From a checkpoint of a small transformer trained on Wikipedia: rotary positions.
Each number is 50 + 12 x the weight over the matrix's rms, rounded and kept within 0 to 99. Layers, rows and columns count from 0.

# up: layer 8 MLP up, 3072x768, rms 0.0335, rows 2014-2066, columns 320-383
# down: layer 8 MLP down (transposed), 3072x768, rms 0.105, rows 2014-2065, columns 320-383
up2014:54 69 79 63 47 42 44 45 59 47 59 38 37 48 57 58 35 67 68 44 57 51 55 59 47 41 38 42 36 66 66 55 35 43 41 44 53 53 39 42 52 37 44 42 48 42 60 46 47 59 49 47 55 52 44 51 52 48 54 50 63 47 29 41
down2014:42 28 31 51 63 45 46 57 61 55 69 47 32 63 48 43 79 49 61 39 79 52 75 48 53 48 50 26 41 35 59 47 20 39 30 24 48 55 64 61 66 31 56 54 51 53 54 42 35 36 62 45 49 48 39 56 59 47 62 40 38 19 57 27
up2015:35 34 59 35 47 78 65 23 51 47 38 65 70 47 60 50 51 51 56 52 51 52 35 08 37 65 59 64 50 45 47 61 66 54 50 40 54 61 50 44 40 37 57 50 46 67 42 43 67 54 62 41 49 55 49 57 60 59 44 25 39 47 36 55
down2015:51 54 31 47 53 60 55 49 40 31 46 41 48 47 47 43 59 71 23 58 66 55 47 47 83 70 78 43 53 72 66 58 38 65 44 27 48 43 41 52 42 58 66 50 66 58 47 48 56 18 45 38 33 46 55 72 57 50 52 40 53 56 39 56
up2016:23 68 35 25 57 55 50 43 47 36 35 68 48 34 44 46 52 49 67 56 23 50 56 41 65 59 50 51 42 41 50 62 28 40 50 50 48 36 42 31 29 35 50 54 42 67 46 61 38 64 44 61 58 38 60 54 38 44 73 50 51 40 40 49
down2016:65 34 67 56 42 64 39 55 41 50 42 40 45 51 59 40 43 28 46 58 47 45 45 21 77 37 52 50 49 63 63 52 60 40 64 53 38 44 38 41 34 66 54 58 37 49 54 48 53 61 76 47 43 54 76 55 60 39 55 51 55 53 45 52
up2017:44 68 56 39 43 68 59 60 48 46 60 43 58 60 51 44 45 48 57 60 48 59 50 22 47 33 52 45 54 36 34 24 47 48 63 64 38 47 57 29 64 60 38 44 60 37 36 38 61 58 26 58 60 56 49 54 69 41 52 39 42 58 43 60
down2017:49 72 77 64 62 58 67 62 62 50 62 59 40 52 43 41 35 35 47 41 42 63 49 44 48 60 60 62 50 53 45 32 35 48 41 61 42 51 47 53 49 59 36 52 28 57 38 62 37 44 61 37 61 63 63 60 54 55 59 35 41 53 64 47
up2018:67 57 52 79 67 47 53 42 59 75 56 61 27 33 44 60 49 48 52 54 45 55 56 51 35 49 71 61 51 61 42 50 55 73 26 85 49 47 59 47 60 50 53 41 45 33 48 56 60 38 49 58 50 52 61 26 50 57 32 60 58 56 61 53
down2018:55 56 61 41 32 54 59 55 49 48 72 34 47 56 56 43 52 59 37 50 52 30 25 33 54 77 32 61 59 44 37 47 68 41 42 58 57 59 38 39 43 64 50 43 49 44 57 55 53 70 69 67 53 49 64 52 58 74 40 48 64 50 24 48
up2019:37 57 59 41 43 42 52 53 43 36 59 44 70 46 40 44 22 26 55 46 44 52 41 42 60 56 53 56 53 53 66 71 46 53 42 43 40 57 67 58 58 55 59 60 38 41 82 47 46 50 40 59 39 55 53 29 65 59 32 55 56 60 51 17
down2019:72 37 64 22 23 59 60 22 33 38 54 60 43 24 63 45 50 33 50 63 35 36 45 43 51 52 44 26 64 43 59 54 51 51 41 54 29 58 70 43 54 42 47 62 44 50 64 56 33 53 59 53 70 64 43 41 18 71 52 60 53 33 38 56
up2020:44 46 51 47 52 40 63 52 57 50 60 56 30 40 43 56 51 57 54 52 40 57 58 81 36 51 29 28 30 55 59 68 32 52 46 39 29 47 53 24 57 60 49 59 39 54 37 60 64 64 58 70 46 51 56 55 64 61 33 49 40 65 54 56
down2020:46 35 59 67 51 69 62 37 40 61 44 40 64 40 65 49 31 56 51 60 40 54 49 42 51 45 41 56 49 36 55 55 43 67 39 42 40 24 48 44 51 64 45 44 47 44 55 55 47 48 50 45 36 46 55 53 41 57 58 66 62 60 59 49
up2021:36 74 36 61 63 39 46 47 54 33 68 37 34 58 53 45 18 49 46 51 56 52 52 55 43 45 36 45 47 70 57 43 56 48 65 43 70 27 47 72 51 46 45 52 42 44 56 50 57 54 42 52 42 41 65 39 54 52 46 54 20 54 41 55
down2021:37 71 37 60 31 60 51 18 37 47 56 43 61 54 73 49 46 28 52 58 31 52 58 42 50 49 49 65 52 62 57 68 57 41 40 48 79 52 38 34 50 55 58 55 44 48 48 56 40 54 44 57 46 24 38 63 52 55 40 49 25 56 52 36
up2022:44 51 36 25 53 35 15 38 67 58 43 48 65 28 39 23 50 58 36 57 45 70 57 63 43 32 19 55 53 69 71 38 40 42 44 65 25 22 31 56 38 59 42 60 52 53 49 37 34 51 34 57 31 51 64 47 54 41 40 44 35 57 58 52
down2022:49 44 45 50 46 55 66 45 35 60 50 70 44 43 53 18 50 41 50 53 41 39 49 39 58 55 68 47 50 40 52 62 31 59 62 49 53 75 80 67 52 42 42 39 62 63 49 48 60 40 80 48 56 53 54 65 46 59 37 46 35 63 39 61
up2023:54 44 69 48 31 39 66 52 47 49 24 43 54 57 35 31 72 51 44 44 22 58 21 55 59 54 32 31 66 24 44 45 59 56 42 51 35 92 41 44 54 38 51 65 40 50 40 52 55 44 40 66 55 68 48 25 28 44 60 59 42 35 74 47
down2023:53 60 62 32 52 44 67 63 58 38 31 39 48 56 39 53 44 43 58 43 51 50 43 44 41 60 43 49 61 25 29 56 60 54 44 47 50 60 73 25 63 56 51 47 47 49 46 37 44 62 42 33 49 36 38 69 70 63 48 27 60 62 48 40
up2024:53 69 68 51 48 43 25 39 54 42 33 56 37 50 63 48 56 49 43 46 39 59 86 28 55 60 40 58 65 46 67 44 29 74 50 55 41 53 61 51 50 59 59 36 59 35 50 66 52 45 52 35 63 29 43 41 54 22 45 53 50 44 53 23
down2024:65 59 52 54 41 28 60 63 31 51 24 76 37 64 67 68 36 30 69 53 62 53 35 48 41 49 56 51 44 47 61 59 38 78 48 62 59 45 44 47 66 39 70 29 52 45 30 37 51 22 38 54 39 65 56 64 56 24 59 57 46 34 47 40
up2025:47 41 37 43 33 47 35 46 50 61 42 58 70 82 35 35 65 34 51 39 53 36 46 48 46 39 40 70 45 57 64 48 63 43 47 44 55 58 46 42 61 35 45 47 47 37 41 34 50 53 41 36 45 46 46 57 55 54 50 58 46 57 40 68
down2025:28 39 58 52 32 49 53 56 46 45 46 49 34 68 46 41 37 40 37 45 46 51 64 54 48 61 58 47 29 48 50 53 67 31 61 39 57 52 61 43 25 56 43 67 50 47 43 88 59 50 57 46 52 35 53 55 60 40 54 33 56 62 57 59
up2026:42 52 49 36 53 56 78 62 67 52 46 49 58 47 33 53 60 56 62 61 46 49 52 51 31 50 48 47 23 34 71 46 37 73 51 50 63 48 26 66 46 29 55 33 40 29 57 67 37 49 68 43 42 36 33 61 60 47 50 50 42 26 62 49
down2026:68 43 82 35 51 36 61 62 67 44 49 40 34 31 85 29 51 28 50 65 59 51 43 35 69 68 43 48 63 61 59 59 63 70 56 51 29 43 50 57 77 55 26 46 48 56 48 61 45 51 29 61 28 49 44 56 45 59 61 37 48 64 35 31
up2027:30 36 35 60 56 41 63 52 58 21 55 43 36 41 38 37 39 52 75 48 49 61 70 37 79 66 58 61 43 43 59 42 35 55 47 47 65 56 47 61 32 53 49 60 50 64 66 65 50 49 69 53 61 47 69 35 58 54 37 51 40 61 42 42
down2027:39 42 70 57 66 58 61 61 36 39 45 48 55 44 41 53 56 50 33 56 58 38 45 44 39 31 46 53 35 60 56 43 62 69 64 50 47 49 64 63 51 24 64 33 36 55 68 37 36 35 51 52 65 37 50 55 54 38 32 59 30 51 31 44
up2028:42 39 65 53 61 60 63 43 55 52 56 32 00 39 51 48 47 44 55 76 71 41 46 39 52 36 46 58 40 43 36 49 56 45 72 38 38 66 41 34 56 44 60 45 39 24 52 68 46 50 54 21 55 37 59 46 58 32 49 36 33 55 55 41
down2028:37 51 42 52 36 57 35 45 63 35 48 65 40 52 47 47 57 43 35 37 36 64 36 75 89 39 63 42 49 59 46 40 21 36 73 45 35 42 42 25 37 41 30 39 49 65 62 54 33 43 40 46 56 51 75 52 56 49 18 63 43 61 61 59
up2029:45 48 46 36 47 37 52 38 39 40 24 75 73 66 68 64 52 36 47 68 44 36 67 75 51 56 55 50 52 44 38 56 43 74 53 45 73 66 47 54 57 40 33 35 51 69 53 57 53 43 49 67 51 41 48 43 54 66 35 51 51 56 61 43
down2029:45 71 59 50 51 62 49 48 22 33 35 42 40 41 55 39 49 39 40 35 42 53 51 53 62 58 50 47 59 34 39 66 49 40 41 21 50 64 62 34 35 49 44 39 62 48 57 48 51 60 38 50 44 48 28 49 39 29 70 53 60 43 47 53
up2030:49 59 54 52 55 41 62 35 80 52 48 38 64 70 41 46 47 59 38 57 36 58 31 63 54 47 43 40 61 39 53 40 55 27 44 65 35 64 63 45 67 48 19 51 43 53 38 56 40 55 53 56 55 35 39 29 50 59 33 67 45 53 36 65
down2030:34 55 53 56 53 54 52 51 32 38 48 41 45 25 31 44 56 82 67 39 63 54 52 75 65 51 58 45 24 52 36 55 72 40 61 78 57 36 67 63 20 19 47 60 60 46 67 46 60 41 55 64 47 58 27 36 41 48 36 66 67 35 54 36
up2031:57 35 74 49 60 53 40 50 38 53 25 42 41 31 61 31 53 53 30 39 42 63 56 46 46 72 38 59 51 47 38 52 39 38 42 47 42 54 61 64 57 42 58 59 61 57 69 31 48 39 42 48 62 52 40 36 41 48 59 52 67 52 41 53
down2031:83 59 38 63 52 59 47 53 51 56 66 57 58 35 24 47 54 77 34 49 44 63 41 70 53 67 54 49 56 47 39 60 37 63 44 69 49 63 35 62 62 37 47 55 58 65 57 35 48 67 54 37 68 39 46 36 41 27 65 32 64 37 56 46
up2032:53 33 30 58 56 63 62 51 62 62 37 58 39 47 58 47 51 73 63 58 50 60 51 50 41 36 52 50 49 65 51 48 42 44 81 45 57 47 44 65 45 50 32 24 42 56 61 53 39 55 57 43 33 28 44 55 74 43 34 52 38 51 48 56
down2032:38 31 44 61 37 54 71 64 67 72 48 40 62 27 51 48 63 40 52 51 37 51 28 46 39 45 58 57 43 48 58 30 38 59 31 55 55 42 54 45 40 43 48 55 65 34 63 45 74 46 59 57 39 56 18 55 66 49 56 58 42 53 38 73
up2033:38 52 36 41 45 32 47 69 52 35 46 49 62 60 45 43 52 41 39 54 32 47 51 42 60 67 56 53 66 52 60 52 38 38 54 29 49 58 42 34 64 60 55 51 42 42 40 43 46 57 58 21 66 59 54 51 44 54 46 75 68 48 25 61
down2033:32 58 47 48 56 37 45 48 65 47 75 45 74 47 39 42 41 48 47 58 59 48 44 40 62 48 47 25 52 55 74 59 50 50 71 36 39 63 27 40 34 47 51 59 58 42 35 56 68 45 66 64 43 25 54 33 52 48 41 64 54 63 30 41
up2034:78 38 41 53 51 57 23 23 46 51 55 45 42 66 41 57 52 38 71 36 50 72 45 48 41 39 63 49 46 62 47 52 52 67 29 47 54 54 55 53 36 53 54 47 44 35 51 65 66 55 33 37 48 46 59 45 45 34 76 58 32 48 37 58
down2034:45 48 49 71 29 54 55 52 62 76 53 40 42 44 51 55 38 31 45 30 58 40 58 46 52 56 63 60 66 47 22 47 28 47 80 67 62 28 55 36 66 53 61 27 39 50 41 56 43 22 42 56 29 50 66 45 45 76 38 58 38 47 63 55
up2035:49 52 60 55 43 45 57 52 56 54 28 55 49 60 32 45 41 45 58 35 56 45 57 40 48 67 61 47 57 55 39 47 69 49 49 53 46 37 34 58 47 43 55 42 53 51 34 61 60 54 41 29 52 56 31 47 56 49 44 51 23 54 46 59
down2035:63 41 67 61 43 49 41 43 51 27 39 60 60 44 27 65 47 62 56 43 64 50 47 52 36 47 35 48 48 47 47 64 29 43 44 51 71 67 49 46 54 69 36 54 54 51 65 50 54 36 30 40 69 67 65 47 43 63 31 64 48 45 32 45
up2036:42 51 50 27 66 56 44 71 46 57 35 42 42 51 56 26 56 31 38 63 52 57 62 43 43 40 48 38 37 49 17 46 53 43 43 55 29 41 56 84 62 54 38 22 70 53 53 54 41 44 61 76 68 37 52 57 50 62 30 37 72 30 63 50
down2036:63 60 13 53 62 54 14 63 40 70 51 47 56 23 54 63 46 64 32 50 31 64 37 39 44 66 42 54 47 52 61 58 54 52 41 36 54 47 41 69 39 78 68 61 46 44 36 58 60 62 51 38 40 58 23 53 44 57 36 46 60 60 47 38
up2037:41 51 53 57 47 60 32 51 39 51 46 68 41 44 49 47 53 51 64 58 44 61 54 57 53 59 55 43 53 30 64 55 50 29 29 58 51 76 52 78 47 66 34 47 28 51 55 49 51 53 58 69 52 46 67 54 25 31 71 53 33 60 33 46
down2037:72 31 46 40 57 44 57 74 50 37 28 56 47 59 55 34 53 55 60 47 40 51 53 51 38 37 82 31 61 66 70 49 54 35 67 43 25 55 56 46 58 42 47 48 64 49 45 24 51 45 47 20 69 51 47 44 32 44 36 51 45 53 64 36
up2038:63 33 55 54 35 53 65 49 35 44 62 61 55 64 38 53 50 41 53 36 32 45 48 23 55 51 55 54 25 63 59 35 61 58 50 36 55 43 40 39 55 58 57 33 47 56 33 40 43 44 30 56 63 53 61 37 32 42 28 46 47 55 64 37
down2038:52 31 35 67 47 52 71 38 50 44 69 50 45 59 47 70 52 38 32 70 38 42 54 55 43 61 42 53 52 55 50 64 70 51 70 44 62 50 37 28 43 42 58 30 62 44 46 56 42 41 53 49 58 66 68 30 34 44 30 36 66 74 31 47
up2039:39 69 39 39 47 45 46 58 40 46 45 48 51 41 52 63 64 51 49 33 48 50 50 51 49 55 34 41 47 60 52 48 46 53 18 46 34 68 33 64 43 72 63 55 54 59 62 50 46 62 61 59 18 35 39 51 56 39 36 39 41 33 52 29
down2039:44 56 56 53 61 56 50 45 73 44 68 31 40 65 56 69 36 75 41 52 49 32 50 51 37 80 30 34 29 44 53 66 36 39 37 54 33 53 62 31 45 58 44 39 69 41 42 52 55 42 41 40 43 49 48 19 47 48 35 44 41 59 28 61
up2040:37 58 42 65 55 54 48 43 63 59 50 62 44 58 62 56 44 55 64 46 52 54 65 47 65 48 51 52 44 54 54 46 57 63 70 24 48 28 62 56 48 43 62 66 42 51 72 59 52 52 60 60 48 45 43 53 47 53 58 51 47 45 53 46
down2040:47 52 53 49 78 48 63 63 59 34 43 51 51 60 58 65 49 44 60 65 43 40 41 54 53 46 48 47 61 49 40 45 58 33 49 43 61 65 51 54 38 43 53 48 52 53 43 31 34 68 39 42 64 64 50 61 48 58 39 26 51 41 59 61
up2041:39 41 48 23 50 48 38 24 74 61 60 80 47 56 65 64 31 60 42 37 42 40 61 44 34 60 47 42 50 64 49 48 45 51 40 39 72 15 40 53 35 53 44 69 51 37 33 45 25 57 23 55 30 43 43 71 72 02 52 55 49 83 57 58
down2041:55 42 42 37 51 34 42 52 43 61 50 66 36 67 46 53 43 50 58 73 73 49 40 50 47 52 37 60 41 79 57 61 84 67 57 34 52 16 40 59 33 39 50 56 75 61 40 49 44 65 62 63 10 47 59 38 77 56 72 60 33 33 26 66
up2042:59 43 37 35 49 59 56 39 53 42 44 39 57 63 63 66 60 59 50 52 51 47 41 38 42 53 46 53 65 35 38 38 25 56 29 50 63 56 59 37 63 43 59 39 42 45 57 41 37 51 46 56 42 42 55 44 58 53 35 51 45 43 55 55
down2042:49 64 35 35 60 40 50 60 56 56 52 27 63 51 51 65 40 50 58 49 33 65 35 48 64 34 49 51 37 35 67 58 57 49 50 45 63 73 66 42 42 54 43 59 43 56 52 45 62 50 51 33 50 50 54 47 42 38 45 60 49 58 39 61
up2043:53 46 34 41 27 41 52 35 47 54 55 55 34 52 60 46 47 46 52 46 24 35 37 54 50 60 69 46 35 49 43 36 38 57 55 56 56 42 69 67 54 43 61 45 41 48 54 48 31 45 54 66 52 39 76 30 68 65 55 42 45 46 75 47
down2043:51 25 59 62 47 38 64 38 52 51 54 42 55 60 37 53 42 60 35 29 60 50 38 25 51 25 45 62 42 42 68 61 55 42 70 60 42 48 35 39 43 50 53 54 70 50 65 50 53 80 29 38 46 44 32 39 47 54 47 40 69 45 64 37
up2044:62 55 55 60 71 56 57 48 51 55 56 56 53 40 56 48 54 58 58 56 54 50 65 56 47 69 49 40 36 16 61 53 63 39 39 39 32 45 48 42 70 56 46 49 53 49 44 58 74 52 57 59 54 43 46 68 46 43 68 25 64 38 65 47
down2044:33 42 49 81 64 60 36 57 49 45 58 26 77 29 29 74 46 51 36 68 39 41 49 48 40 36 40 53 57 65 38 56 45 45 29 43 45 51 59 36 50 50 49 58 61 43 56 36 60 52 42 64 33 67 54 47 35 69 70 35 44 66 33 38
up2045:46 25 55 57 54 52 46 45 45 58 56 40 37 34 47 38 44 48 67 57 47 50 48 49 56 50 33 52 40 43 39 60 51 57 57 48 67 45 62 44 25 53 73 14 61 43 38 61 60 37 78 56 69 43 58 51 53 39 52 46 49 41 54 33
down2045:37 46 69 56 66 42 43 36 61 61 37 23 37 46 56 35 51 57 37 67 34 31 68 59 49 51 57 63 41 33 59 58 51 66 55 34 53 53 64 25 47 61 54 40 52 44 57 44 55 32 50 49 40 49 52 75 50 54 39 53 56 50 66 63
up2046:70 43 51 53 62 45 36 50 65 55 80 52 55 42 35 72 43 53 49 55 63 54 56 47 56 44 46 51 54 48 66 49 33 45 42 66 32 46 35 65 79 61 67 43 55 43 48 50 40 56 35 33 50 94 39 69 30 31 56 29 40 42 49 46
down2046:64 24 61 38 45 46 31 40 65 50 40 62 67 68 60 49 43 30 50 46 67 54 38 42 55 56 67 61 27 69 49 39 55 70 32 49 47 57 35 39 39 60 55 29 56 60 46 52 53 60 66 36 43 16 62 52 41 34 28 35 60 63 55 60
up2047:54 64 64 64 34 49 71 59 49 70 43 68 44 37 74 43 38 74 40 49 45 60 79 71 34 48 54 70 54 45 50 55 45 57 47 36 56 34 77 50 56 34 50 20 36 35 69 37 46 55 34 53 58 31 52 53 41 68 40 36 49 29 57 67
down2047:19 42 31 55 62 53 41 54 41 63 39 43 61 75 55 45 36 56 65 48 45 58 42 27 54 39 40 54 69 34 51 47 38 57 34 48 62 46 51 34 69 42 75 54 62 59 53 39 46 32 67 63 55 60 39 47 53 43 36 47 21 47 52 43
up2048:35 47 55 44 51 34 64 46 47 48 40 50 67 20 51 53 58 49 64 48 27 38 39 44 59 40 28 51 53 50 33 55 47 44 59 40 48 58 24 57 39 62 67 29 35 49 40 52 56 47 46 54 48 16 50 57 38 50 47 83 47 46 58 32
down2048:69 59 33 44 21 25 45 60 44 42 59 43 41 60 45 41 45 57 45 40 63 50 58 38 41 32 36 34 28 42 39 50 52 42 52 42 64 42 43 59 49 35 34 42 57 54 56 42 44 61 52 30 40 40 34 49 53 42 56 49 44 67 48 60
up2049:47 65 56 41 50 53 58 44 23 34 31 54 59 37 46 67 63 47 37 59 47 49 53 63 34 72 42 59 59 75 47 71 51 63 44 34 46 62 50 58 31 45 52 55 42 63 63 32 46 50 38 39 62 61 49 48 57 56 68 55 29 53 45 47
down2049:82 49 38 56 51 64 52 39 71 55 51 56 55 42 38 61 41 45 59 45 41 65 51 35 60 51 51 61 59 31 66 40 51 64 69 58 48 35 32 22 59 54 61 47 40 44 45 49 59 53 43 47 63 53 38 72 52 55 50 40 52 45 55 35
up2050:39 35 53 44 44 30 41 45 36 33 61 55 54 45 49 31 66 42 50 58 63 52 49 59 68 43 52 57 45 51 68 27 67 46 42 33 43 48 52 41 45 55 56 36 28 44 40 62 55 42 51 91 65 45 76 39 59 47 39 74 41 44 50 52
down2050:49 45 47 69 59 24 55 32 52 65 52 40 57 65 51 41 38 58 52 48 62 62 59 51 61 44 32 44 55 55 45 40 50 30 17 65 36 41 37 84 49 61 46 53 60 71 48 41 39 44 40 68 50 62 46 53 39 53 53 51 44 52 55 83
up2051:74 50 46 67 59 42 32 68 46 43 56 68 65 59 46 71 39 62 54 29 52 70 29 43 41 43 65 38 43 49 62 51 31 41 62 56 56 40 40 74 32 22 45 55 30 37 61 31 40 30 58 55 43 39 50 60 59 45 44 51 38 47 47 59
down2051:47 35 37 49 27 51 40 45 61 46 48 71 25 62 67 52 56 35 49 44 47 34 50 41 34 58 55 47 48 51 45 21 54 37 31 49 58 77 62 50 43 49 54 57 70 27 50 52 40 57 43 36 31 53 50 55 38 36 56 46 41 43 54 47
up2052:44 70 67 34 32 68 38 35 41 60 42 32 56 65 73 49 49 37 49 52 39 61 52 48 68 46 55 39 69 33 45 59 50 52 48 61 66 42 50 40 54 54 23 61 68 33 52 64 57 44 21 41 49 52 41 68 52 60 50 45 58 53 41 59
down2052:52 82 48 41 46 32 63 52 37 43 38 64 11 37 58 54 63 44 56 61 52 45 49 31 50 53 43 56 64 53 56 31 61 57 52 61 40 80 31 60 63 57 49 37 55 42 61 66 65 44 46 57 61 64 46 52 54 51 62 43 55 43 46 67
up2053:28 56 45 48 49 50 69 57 32 26 45 48 35 56 26 35 57 56 46 61 42 57 44 38 79 58 43 29 50 66 86 69 60 38 42 63 80 42 79 35 47 49 64 31 52 52 54 64 64 74 41 44 36 60 38 41 52 56 49 56 31 44 60 37
down2053:55 63 61 63 43 33 62 54 42 38 46 41 38 48 59 43 34 51 31 34 46 63 38 42 62 45 55 64 25 69 59 35 45 27 52 50 68 62 42 51 61 57 22 35 50 40 59 46 38 59 45 54 54 61 44 87 46 52 47 28 61 61 37 66
up2054:48 54 55 55 48 44 68 44 54 51 52 36 45 48 60 47 59 66 49 45 69 64 52 55 39 26 39 64 41 38 58 45 47 44 45 58 58 33 77 58 67 47 68 47 63 37 69 25 46 48 43 43 66 42 58 58 52 42 28 50 33 43 56 60
down2054:43 30 67 45 58 57 48 41 55 70 57 43 34 60 44 55 44 72 69 53 56 58 41 55 36 78 60 57 36 66 47 54 49 35 41 62 42 26 15 67 48 50 61 42 18 45 54 46 44 36 40 38 55 31 69 51 53 60 42 38 29 31 32 34
up2055:90 49 54 58 54 40 28 75 54 56 52 45 14 54 46 46 62 45 58 56 55 48 49 41 64 40 69 41 51 43 27 61 43 69 59 52 66 53 56 62 41 57 38 40 53 37 54 60 68 34 57 69 60 32 39 65 48 66 58 64 56 19 37 38
down2055:43 55 50 48 56 38 43 62 58 47 52 52 49 47 39 64 32 57 69 51 39 57 34 48 53 54 61 30 59 69 57 37 38 50 51 61 56 42 41 56 36 28 52 57 53 55 57 40 68 54 50 59 62 48 57 48 34 49 40 47 59 50 59 57
up2056:56 66 39 64 63 60 39 42 44 55 61 47 43 51 67 70 67 61 62 65 60 55 37 40 34 53 38 35 64 63 54 41 56 69 32 56 55 36 49 53 65 54 46 57 29 52 34 50 38 38 40 60 49 53 57 30 56 52 67 54 49 25 40 22
down2056:45 39 38 54 50 55 68 55 65 40 68 52 31 49 57 37 47 30 41 45 71 29 36 50 48 49 56 54 43 45 54 57 69 42 67 53 56 48 57 43 53 59 51 52 41 48 56 53 21 39 53 45 75 46 32 69 59 42 54 34 70 47 78 57
up2057:39 36 46 67 61 42 51 55 45 41 52 13 50 59 58 70 37 51 41 52 63 65 56 79 28 40 52 35 44 61 66 51 56 41 49 59 63 45 44 42 47 45 51 54 39 61 43 35 64 51 60 50 45 35 57 45 41 42 54 52 32 46 58 57
down2057:56 79 58 45 46 48 83 60 61 59 26 53 66 31 49 50 81 37 42 54 45 54 53 70 68 42 45 44 47 43 51 44 58 44 67 77 33 69 52 62 33 83 40 39 58 71 21 68 47 51 44 43 41 44 44 55 68 48 63 59 50 52 50 42
up2058:52 49 62 50 45 62 62 58 59 42 44 53 55 62 47 53 50 83 71 63 45 56 59 49 41 52 63 58 41 39 50 70 32 62 55 54 71 45 33 45 55 61 52 34 49 42 66 64 68 50 41 77 63 40 27 65 50 54 49 46 43 74 35 58
down2058:59 62 44 53 60 45 56 56 56 63 59 68 60 35 55 39 58 59 52 42 61 58 57 80 40 52 46 40 69 47 61 55 56 45 46 38 41 55 47 44 35 78 47 49 35 66 57 52 56 29 76 40 59 48 56 61 34 39 68 67 81 49 80 58
up2059:55 43 62 45 35 42 46 54 66 57 69 46 74 57 58 79 26 47 50 40 65 76 59 59 63 42 71 47 66 46 77 37 54 58 49 55 51 40 64 65 46 46 44 31 54 34 46 55 20 46 43 77 49 66 47 31 29 65 57 35 37 47 56 53
down2059:56 76 35 70 50 63 22 51 14 57 58 48 48 39 25 56 43 34 55 66 40 73 51 72 37 66 56 46 69 48 48 48 37 48 57 45 38 46 68 50 53 74 25 41 62 55 35 45 43 44 58 59 34 45 44 28 49 53 72 50 41 68 48 46
up2060:53 45 58 32 57 54 44 39 55 60 32 56 57 47 46 69 43 47 59 71 63 57 48 50 76 49 35 47 51 40 46 43 56 50 48 63 36 35 53 50 43 47 81 44 57 44 69 36 49 46 63 43 44 70 52 61 43 58 49 49 48 48 31 33
down2060:49 65 55 49 52 73 35 41 49 44 52 47 54 51 66 62 28 63 46 37 55 62 62 49 50 29 36 50 59 46 51 42 38 60 53 49 48 52 41 34 65 76 60 39 51 53 43 28 54 61 43 39 56 43 50 43 52 69 42 42 52 46 40 46
up2061:58 28 54 52 56 43 44 38 41 35 68 40 57 51 53 48 37 55 36 46 49 61 32 44 50 47 49 68 52 67 38 71 30 52 54 58 56 36 57 32 39 55 53 60 51 48 39 52 52 38 52 38 75 49 36 51 51 63 43 53 39 34 63 55
down2061:50 42 58 61 41 57 53 47 42 66 25 47 53 58 48 45 46 45 39 38 41 43 35 51 57 58 68 39 68 51 50 38 54 56 56 42 69 41 59 55 54 33 56 41 35 47 61 40 48 45 51 76 45 54 51 55 55 45 55 49 72 67 39 34
up2062:48 63 35 33 48 47 71 45 53 43 39 57 66 44 52 51 58 63 59 41 62 56 50 53 63 46 56 59 24 53 40 47 44 40 61 46 62 39 69 53 42 38 58 58 64 63 60 36 47 53 47 37 48 58 50 51 51 51 57 48 53 34 62 32
down2062:53 39 57 50 53 75 42 25 55 34 52 55 39 46 52 55 56 40 44 45 52 30 54 32 22 62 37 68 53 26 42 45 59 65 49 45 50 57 59 42 55 44 53 34 53 32 59 68 57 46 37 27 45 56 45 51 44 57 58 68 60 51 54 55
up2063:49 58 54 57 41 52 48 44 50 35 44 39 52 57 75 69 57 64 44 50 56 48 63 52 45 67 54 64 52 58 54 60 52 25 63 61 78 48 59 57 33 40 53 56 39 59 58 24 61 50 57 49 48 53 57 37 43 38 59 57 56 58 34 33
down2063:41 61 41 48 41 67 41 53 49 54 69 32 34 55 48 28 54 41 48 52 41 45 52 74 25 55 35 57 53 42 70 36 37 48 33 44 46 49 48 48 51 38 41 43 79 50 35 73 55 55 64 32 52 45 55 63 45 36 46 49 34 58 58 40
up2064:34 38 52 65 45 45 33 48 57 46 63 43 45 46 69 38 40 46 63 45 38 54 51 41 40 57 40 42 54 48 49 48 48 61 59 46 43 59 67 35 40 44 50 44 51 36 47 66 70 64 51 46 51 34 54 53 68 48 51 28 44 54 50 33
down2064:43 55 59 32 39 60 39 39 36 67 75 41 38 34 53 46 55 57 34 59 47 43 45 59 41 37 49 30 47 53 48 45 59 58 31 58 55 29 54 32 67 45 51 51 63 59 58 44 34 62 62 49 45 53 35 50 61 38 67 47 40 66 54 44
up2065:34 56 78 57 46 71 58 40 46 63 04 43 51 59 52 58 37 46 43 57 53 24 47 59 53 29 23 72 41 71 34 45 46 38 49 24 40 49 40 51 68 31 50 67 53 46 52 53 24 35 59 62 51 50 28 67 36 31 35 58 59 56 50 52
down2065:54 50 64 32 63 22 36 37 50 39 37 35 61 41 47 76 44 48 49 40 51 54 66 47 73 32 41 64 59 59 34 64 43 61 52 50 47 22 65 39 36 53 45 52 28 71 62 58 53 47 47 44 71 42 47 50 56 66 54 59 48 48 47 57
up2066:49 48 54 43 50 59 33 30 49 42 52 34 51 52 40 61 61 61 58 31 55 58 32 37 64 53 30 60 60 29 74 44 32 39 51 65 46 52 58 41 41 56 46 78 62 65 65 46 53 47 33 34 61 47 59 66 57 39 51 55 32 47 34 58